Weights of a small GPT-style language model, trained from scratch on English Wikipedia: MLP 384 tanh GELU.
Each number is 128 + 24 x the weight over its row's rms, rounded and kept within 0 to 255. Layers, rows and columns count from 0. Numbers have three digits each. The size before them is the row's rms in percent of the matrix's.

# layer 4 MLP down, 96x384, rms 0.0927, rows 0-95, columns 192-255
099:154146145085133129164096169100104156121109157112126128151111137133103138151128122156166134119134127165141135156104164082100149134118138130053141134086135151147146112129146115122117120130163164
108:103196137128123125174130114111147118140123072139094110134067087135119135155115148082095112144118159168140164116079134119142139106143128121170093132109103143129109123181117147141167119064113117
099:147154132107117135126123134148139119162120098139102165120100133092169124118192126090133147113140131105124105067124129138146120141102134139164148122160103153125139145160094149168124121173143094
097:129131124109121141097136088163170133111121144122102155107136118118107120146133121147131091123084148094139135122157139130145136167134122095131115135151128160134150138156143133147123092102147117
094:119136125151123114196162118153131134156052136136151096127140120149148126118117091118096136113103142114124138097130102151170154138133121066063111128128127122098113129127111115101138115065095105
096:123098134106124131116169143068119095122174167149135133107127123139093132133118141144141145153117124124148126143115069150124115127133103159136124136141149136098108089090104090167110155185105097
094:121149137151117155147131116119070149117140143096090112120128124147105145142072122095135130126094125047129101085141084087148150085138110087126167109122142119158084130143147167116092127132111122
103:191155093145134080115135153076148121131089116137083162108106134140131119073153095192075147113146098121111141149093136116134105131131109127096157131126117122114156111091129120098117122123140143
100:088167095139148133132160155140164091114126113150145161170108143119094134171127163124121108133114156151119093143096130144161146120126102129161118129133093149059100108100129095105145154100152110
104:153122135110076138123110095098173152124112147110118136133133080135111124129106108142107132148116143134121107152136159140105130127134149118165108129157099121122116151122153124156134125141108129
104:129105145050090114097144117112147124104143125135156100142175131081138104122195140155097192128180105159089163163136144130139152098151113138124101110102164168154137125137124093137147096109153155
100:126101068165115166129130134134140191147121142156099106153192139120118166125110151116130139091137095107113096134144143175082134143127091105119126143143131088086125125158122173126110096151103117
105:107101113147137169110128113124141142122132128146101137091138100134142124131119133129175104101137128155135132178125115122109132161113111112144135146146108119144133120098160135123125120140118185
096:096097083133145115150139116146163110140033126122119140139090132121143158105118133071141146106129150153118124167114122138089120118114143159162110147122118096112157153118135105135129107130120146
099:143127121093124131160151105142148141091148115115112110114162113126132112149113135078077113169158108131136137127090121091144093174112140106103181143136107133122151150139163157121150137093101114
096:121162131105117105115149133129138131171091061148139137122130115161142147120132153133133112203152120132135179113095061146084114149148167077099112134125116147124125125092124117120134109143120095
103:128107128139122144092141077092123164111170115164137173109179135116118125121107131153124138155175135086119118161105122107115173124104171132137117101109151128102169118119122118118136128110149171
099:103136115148117130125143114096123138159126157097167163163091102108097119127125141155145157125120173120116089106185174167176184113092166110132101119136154111130163149125104089131136106129137159
095:156109120132144133110092129135090158107148125134127118111089119132088139109159152160104148133152122103130088143113116160118140107140078105139151135130099113121178113061133141134078119093169135
102:109067162070141145135114124159105142153137139104123083162120138140130127121157130143104153144144157143157108138101118134116138142121135090076135126131187072181128152167107110128168102088152109
101:099123095186146109106158133125145157059127141120114177157155132119114126135125114116123146115118149138098107109127157106108140143145122145169174117111127148140150121098121140114171113114123136
104:151110118087163159135166167109125101147132159125149109113110093177064130163159127147167096158098147183117169110149132139132100132115125122089150140116113136090127154094130107143119100138136133
089:142140102177153183170104152118132115156146122142103122117131083124102129136152170094135099110124147067128176157123100082142116132139119166160087129132111152121101118128103099170111167152142175
099:162144117078102132065132113168134139146145108178132129132100126141160089098084159170130097151140166123139113188130181144095153107152113128129119145129104105156146154099120124094131140159129160
113:128145146113140130108140109154130149133138139143146137164119148128112180132113126150078137151112150076126156101147100101170192116128123072133133145086128155118135109101098133071144150114105150
109:135144170127118132120121114136115153133105154172092097142136119114158155076092118150135111147115125102115120143112122128127087172131092114079113133167140115158109138104115137110156132149150140
099:131186146149161111171115111122099151139149080103131074119138134118085121146111126111133096133128151125114134129150152153112146159144130089116108111128125152132119096117115130123140159098174162
098:142133092155141160142137129101126104156109116139130116127140156145128122157085151102112119099100146114144105099097083144154146121091145070097113136123110191144113153137169099161129129110095112
097:164104136119116152148127178122137105160084113122142074110137129135127141101156108108111114164167085161146105137168117122145104144117126156115066157134144115138115158128108090118174170116116119
099:118128100132116115141115139098144128148108120141148172129159134095128111096102115105139115092137157112111108117138113121167130085077120100121143092113143086154105130146128133112092123164124124
098:099131098128124149138146120133145174147132150112155156082134095141113163124090122147108139139052150092148139118149110103131144128131071100140112135126097154192175141080121147118194105142098105
086:130106095132121129167135111082066100115115133104120117166134152126077133114096168119143123133117140093113125098117123096137140097149124148117118137140172140095119154131126143119068132114163123
093:120154136051113135161128116131146146133094115093113111170173105128085157136149118132090104112133125102134151138143169108090100106135118065111087112145096101122096094124143166111112147106103097
094:091103074085166143162180135088112149126100132132114115148102111155102135115119154146109119113132097127133113125120123125164173179102155117122081135120147148127113121098153137152103146129137159
107:167079187123145119136117160146120139115080126150184129117140114137106093108149122142147151155109133114120122118131133090122114124114170168141137130126140133127150124116130141140079105169127165
109:127154096179090157123130136113148147155158175130083138135145135121133117123102121148147119113110152134101121123077119166107132096091165113090116128169139106118147096107137128140128110151146127
101:116180101087127170131130176090147111107134180080096123133116076128084128106135171117148133128167147115142159186119108089136077136141120163141139155091106083130140115167120163131164158125126130
099:114091182121127119120164174131082111116095124149066109143099119115140139120109139113125149118114156139087083138098149184157138110125189127123118105173118132103112130127119096118099128124147126
103:148120110099161112092128136108091097112096126155138120130121131123148133096144164160104102148132135143130103171120092124114137146128155149125118146105137141126114132141126159108170133115118104
084:124133113099128138149106123139161117104156148089103152100125125114132140113127108162100148110126139118074128124136172119156134114150103113171131135115116088138127067110099140119130142131159096
100:149099095128089125117127101112131137112171130110123128111103120132140136157140146114106144136116145144145154090151144125134121129156123129164154128160116160136122122081117127149117131162086127
099:101161128136130133156106128113141152114094102152100153102109106138108128185115152140146114139125126105144143138136112107110112142199080122123086142152072106110122148123092124103114109124138142
105:165098080095184144127147103120136101117085117108135114107132129151145116122155122182104090187121105133142142154094113157127134140139133138093100116119133127168094110142130145177116133099132101
091:114094180095170125142135092147140146102164125142117161108139088179163122117123108106129133133147123117110149078114101094101158159110108120155085110136125113118145135205136135125113164086107125
100:104119093114118126112131146080127134152122144121122156124108139147161131121168136123182098107148134159129169130161101111139086128116095103143096112116130127136141126152105100156122148163143138
105:146113117153128122129145143114099134091160145112122142144147077124171125162135121120053158122126159094120130120121139137125150111171128107157133098093153133084130139116158144126132115140119142
103:137075121103112151114115140133075145112149163111141151124126142140147128108175093123107098162169082108148087112094114083118132136131127125123127121125141111145147170124135106173139121140106122
096:106092158134130133099095141133130116109140170117159148142141149146109146143137091171110167138133077103136122133144114117080125121108148100085162141080128124133130154141132174123128123136153132
097:101152077160123160118142140175113111158153087145123143112123172135139134154106123137138140121114136193158112104104106121152128154117097122181135149150129105122165099157115105123124122114130125
102:151128115150155119107133066114087161123109124097127117126146080150104159127112171106140098139130097117117133126116124141101115143119134108114140134080125094164086115079111133133112140121128133
097:109119145107111095096142111117151111089143149130156161185136156116123150110138121117098156138099124125137151111105133133137124090122125142156170149123138171165067114117129137110137169128108094
096:116098080126132124151132154089073146157140113090118137119114126140125157152111105133135135117116167103158147087148148164137113086144147121116122129161104128106136163109117154110144118146152091
103:155132135102131131166105156159153110062151156176119055102163107122128119162069087122119117127163117111123119132149134116140127088156066120100095159078159159143115153139128154116155155104149144
102:132111140171113139138118124172127131110145115138165150194128147144158111123115123122099127126130132164112148101144092132150115123104160111132116115102159111167123095098146103119135115164084123
108:148162108140122107104125138139161119105128136120117106080109149116166152089136123128165152148155097118092136144124105098120129126170118148169123127122120156143145131125114103139143120139142153
106:120140144155141140124108114115132120162106153103115147110155082166149131122153141153152086118166122114129151135100169136128120129126128165107151139130152139123129176127122118114098128139171149
103:071105149120088149153157130113155133110147104099144156123125140126116101176119117140123106151124110174160154121110150127121122118146131136150087095122141139127126136106105114061119150138162145
106:088175109125076103109127093105087135121125134167140152134128112116141123163142086111121103167094167131108125107116123154143153115117104108123118113127103133101087172130117123155090157142133144
103:133121149087189136147152159089086134120109161096116127110130163124106108122177143169146136160103113157147120101133173111150159145143152110113153139128197096161139125104114152105167137149108134
097:092157129134101140095136113164139110134132109170158124125131164105138130149129129116095109115096132131134122172138140102139132124112151171127137142122066143142110140147160125105114148105142120
098:072128102149097116128140071126132117120149135178109099163168116137146098130136145136140148101154117112151120129137100150090179095132128131129157147141090142157116123125153163138134162118150138
100:088150117161129131162127144158126124095145101150170054145142100123136125159140144164140144118062153122112139128140110177102125096156145170117165120131145082173132119164143152139133135156127148
104:159166126111130134137137086118102103148151093196105139166154130118114113143129129150120151168153150124087189141106130112138176120099164119121122102163130143093088119126107141127137127146144100
092:111124113133071124077136138134159123110128118132130136125148122134151163153123125149116124093140095162199083139154142111131117138158107117097160172119139164165112163103122112109123178130134119
095:133145156095139131125133171190169100107114114113145120156112101146108112151148142108118123130115112107136137142083157082149117150109121133149161124113137093123126148122115097143073126133049124
102:124141112110111157120133143145173141176131130167079113125144118114177131148103085113072150103109121100105121139158137093166110135145098068125146097146143125124112142129170128105148103125081124
098:121135178157151139178105135140143153154114133096124115143145152108071090136166141120101122113171150101113127145127098122107104107085147130146095143109116151080206121144129122150119144054137121
101:152126139088185104142123117149140162141140136128128163122110129143154126129138123098091104119144125183096115111132118133153151164102129112162129111156167138097160145103141136098182124061159127
098:164079116146155150186120112097113086137149114166142160119124133126116082107150111129167117130132122146120144137117142125100134142150165110094158124098143133120168115128103124118113134151146138
101:113134135150144122131178127098161097104096113131110125103101127097142088184179168121170154085130115135136159162106147153160155131127175159155113111160089111116102137101129105140087128137106112
098:129135093131157141120104129130143158135130101127172141152128151107113119110145177145119083093157099140124127133127120148087139138146110137165091130139191107157151113129112147126115156164141156
097:098125075194142114137138114124160165133128106117120126149104091114152130122060125112126123118131146106124122130154127123151127127109122125134160110148163121113116112137135119095096104116133097
108:113138131113104135105155099124171177167128117149124103113183122111146131114101094107093148169113137142113101131173101147132146120135110129118166106124139127109132119116142114120129124084134090
104:121122137148146153110163139135070187138121156173130118138106086118162119155111133126149129122106174093150093124146115145090151134150109095100135155146111077160106195150137153129142189121120122
098:119117150154124074153152121174090140129091093157134177112152096102111124168108137122133158114128141173113126121130143126113140127116166130093089115138106135112145115155113108087145083110143124
099:121102120141154109147088135143178100155114122134117131186149099111116112102131123126185144140139157085139163097176163130147084086129146136110104096174177166135116127121112123129149146134103081
098:087096152139105113132123130118134145106123130106143093117125128126108167123145105164127136154102108124129141139159122097151109091161099116112111129145161125101134133143146105081148127155089129
101:123158117103112086121144128139139132110117162115095121154085123077151148101110158165138139099106116104120127194118152143127162124147138087174142124083093138126059120090123133115149144113080127
105:105127154096142154149085107158095169111085170144147118136178130129128095117105131156091137117149151135137139137105110122115102127091120123135136122124138115138155092146145147103173132123110139
101:143096094104175151118119165091096134145171156092141139182094097118121142156133127171093113136135106159121092156165132103080136135134145153104136118127142096115156113111136126164121175142122113
101:103123123179129151153145110124122142117117077133048114123092103122147142141140107106096124129103100138159121118144129128119145122146077138093134140102109126195152145115125149139135118136094127
096:105156085079084109153149160094113102127122170141118143126130132130118105139135085162167142141174099083139156104152133094156103123138082133173177130128125079133084155132111158129108110095092111
106:127093109128108166135126108144108137112168110137108119082122172138137146141151157157113110127090078129121187134153128143104101137071129103111142147093123125116167135139158141143126150100149111
094:133133136158147138141145161157091141152102124137115097153147120106145154111129133128123113129128106120131095162136121114139142091115082144092117132125163161143086074113155133157151096158141149
106:136108104126160127083167162132153146167120096110141179100109144126139090113158137150114158120140133135135109143149101116134127135103123123107136134158168088141180152123140124116121102118125096
101:155132130165130109115131116141161165133156100125159089114127108131125111116103110121108125150130070123113094091141103148133143137110141100151123097090174116127138161112131107127144153150091123
098:153118113110165130116111155134164115149090134136192165141148114136107162083103163155117093121149089138141090094099123102138105141138145114097111120107119125167127127107146091155118138144161105
102:091112125082158148112123135108136130106164168160107145090110123109073134141160147139165144113100161133157114109096149139166111150124132129118121115149136073140206128126121119124142126097126132
098:094163167161124116145141172121150148165099072078161159176115132147196124127151104115136131086131128128109102149188099125144111134133128104117107109118123108135152112122124125118145115153108113
090:125158096131130136139106082126118132130140126103130078134146086140145112107136118125100153140128136139113122126109119090128088144123100100165111097098084097134143124148138090146141174164131138
098:134138139155144139120139108122092109129141102090141103131126113134139126134153101125130116116145092107128128132165091111114109157128084090085158132131109114115109148103154147119159105113141153
101:116125125157135119166111150108100129135160119139097105102111125148065154121165108129120137150062150161123104103127112140159175105174135115101135122131118117097121117134147152110115148088128104
105:139142177179160139119085116148137118146147122125126170097100120125162115160072140128158126108144125146150107130108108108083112143129097135155205165151074159097152110138098145136120089118101106
097:181144095127139114113126123120102124129106118179136099091164132135103149130112172131098112124070113110127154152098117144161104112154131127080107160110137075151123083109117133103169123143118124
109:110131117133064120129182166161145092098078107133113127169115140143145119129119135164138104146149094164155137132121128138131117116114075108159110131121111178148120145103117115144137149108086133
100:077098118154138122162129120142087149121149100117101130128115120105116109168111150199123115145150130112129153128107175144140135116148122120102126126115184119112146098153088149107156099122160112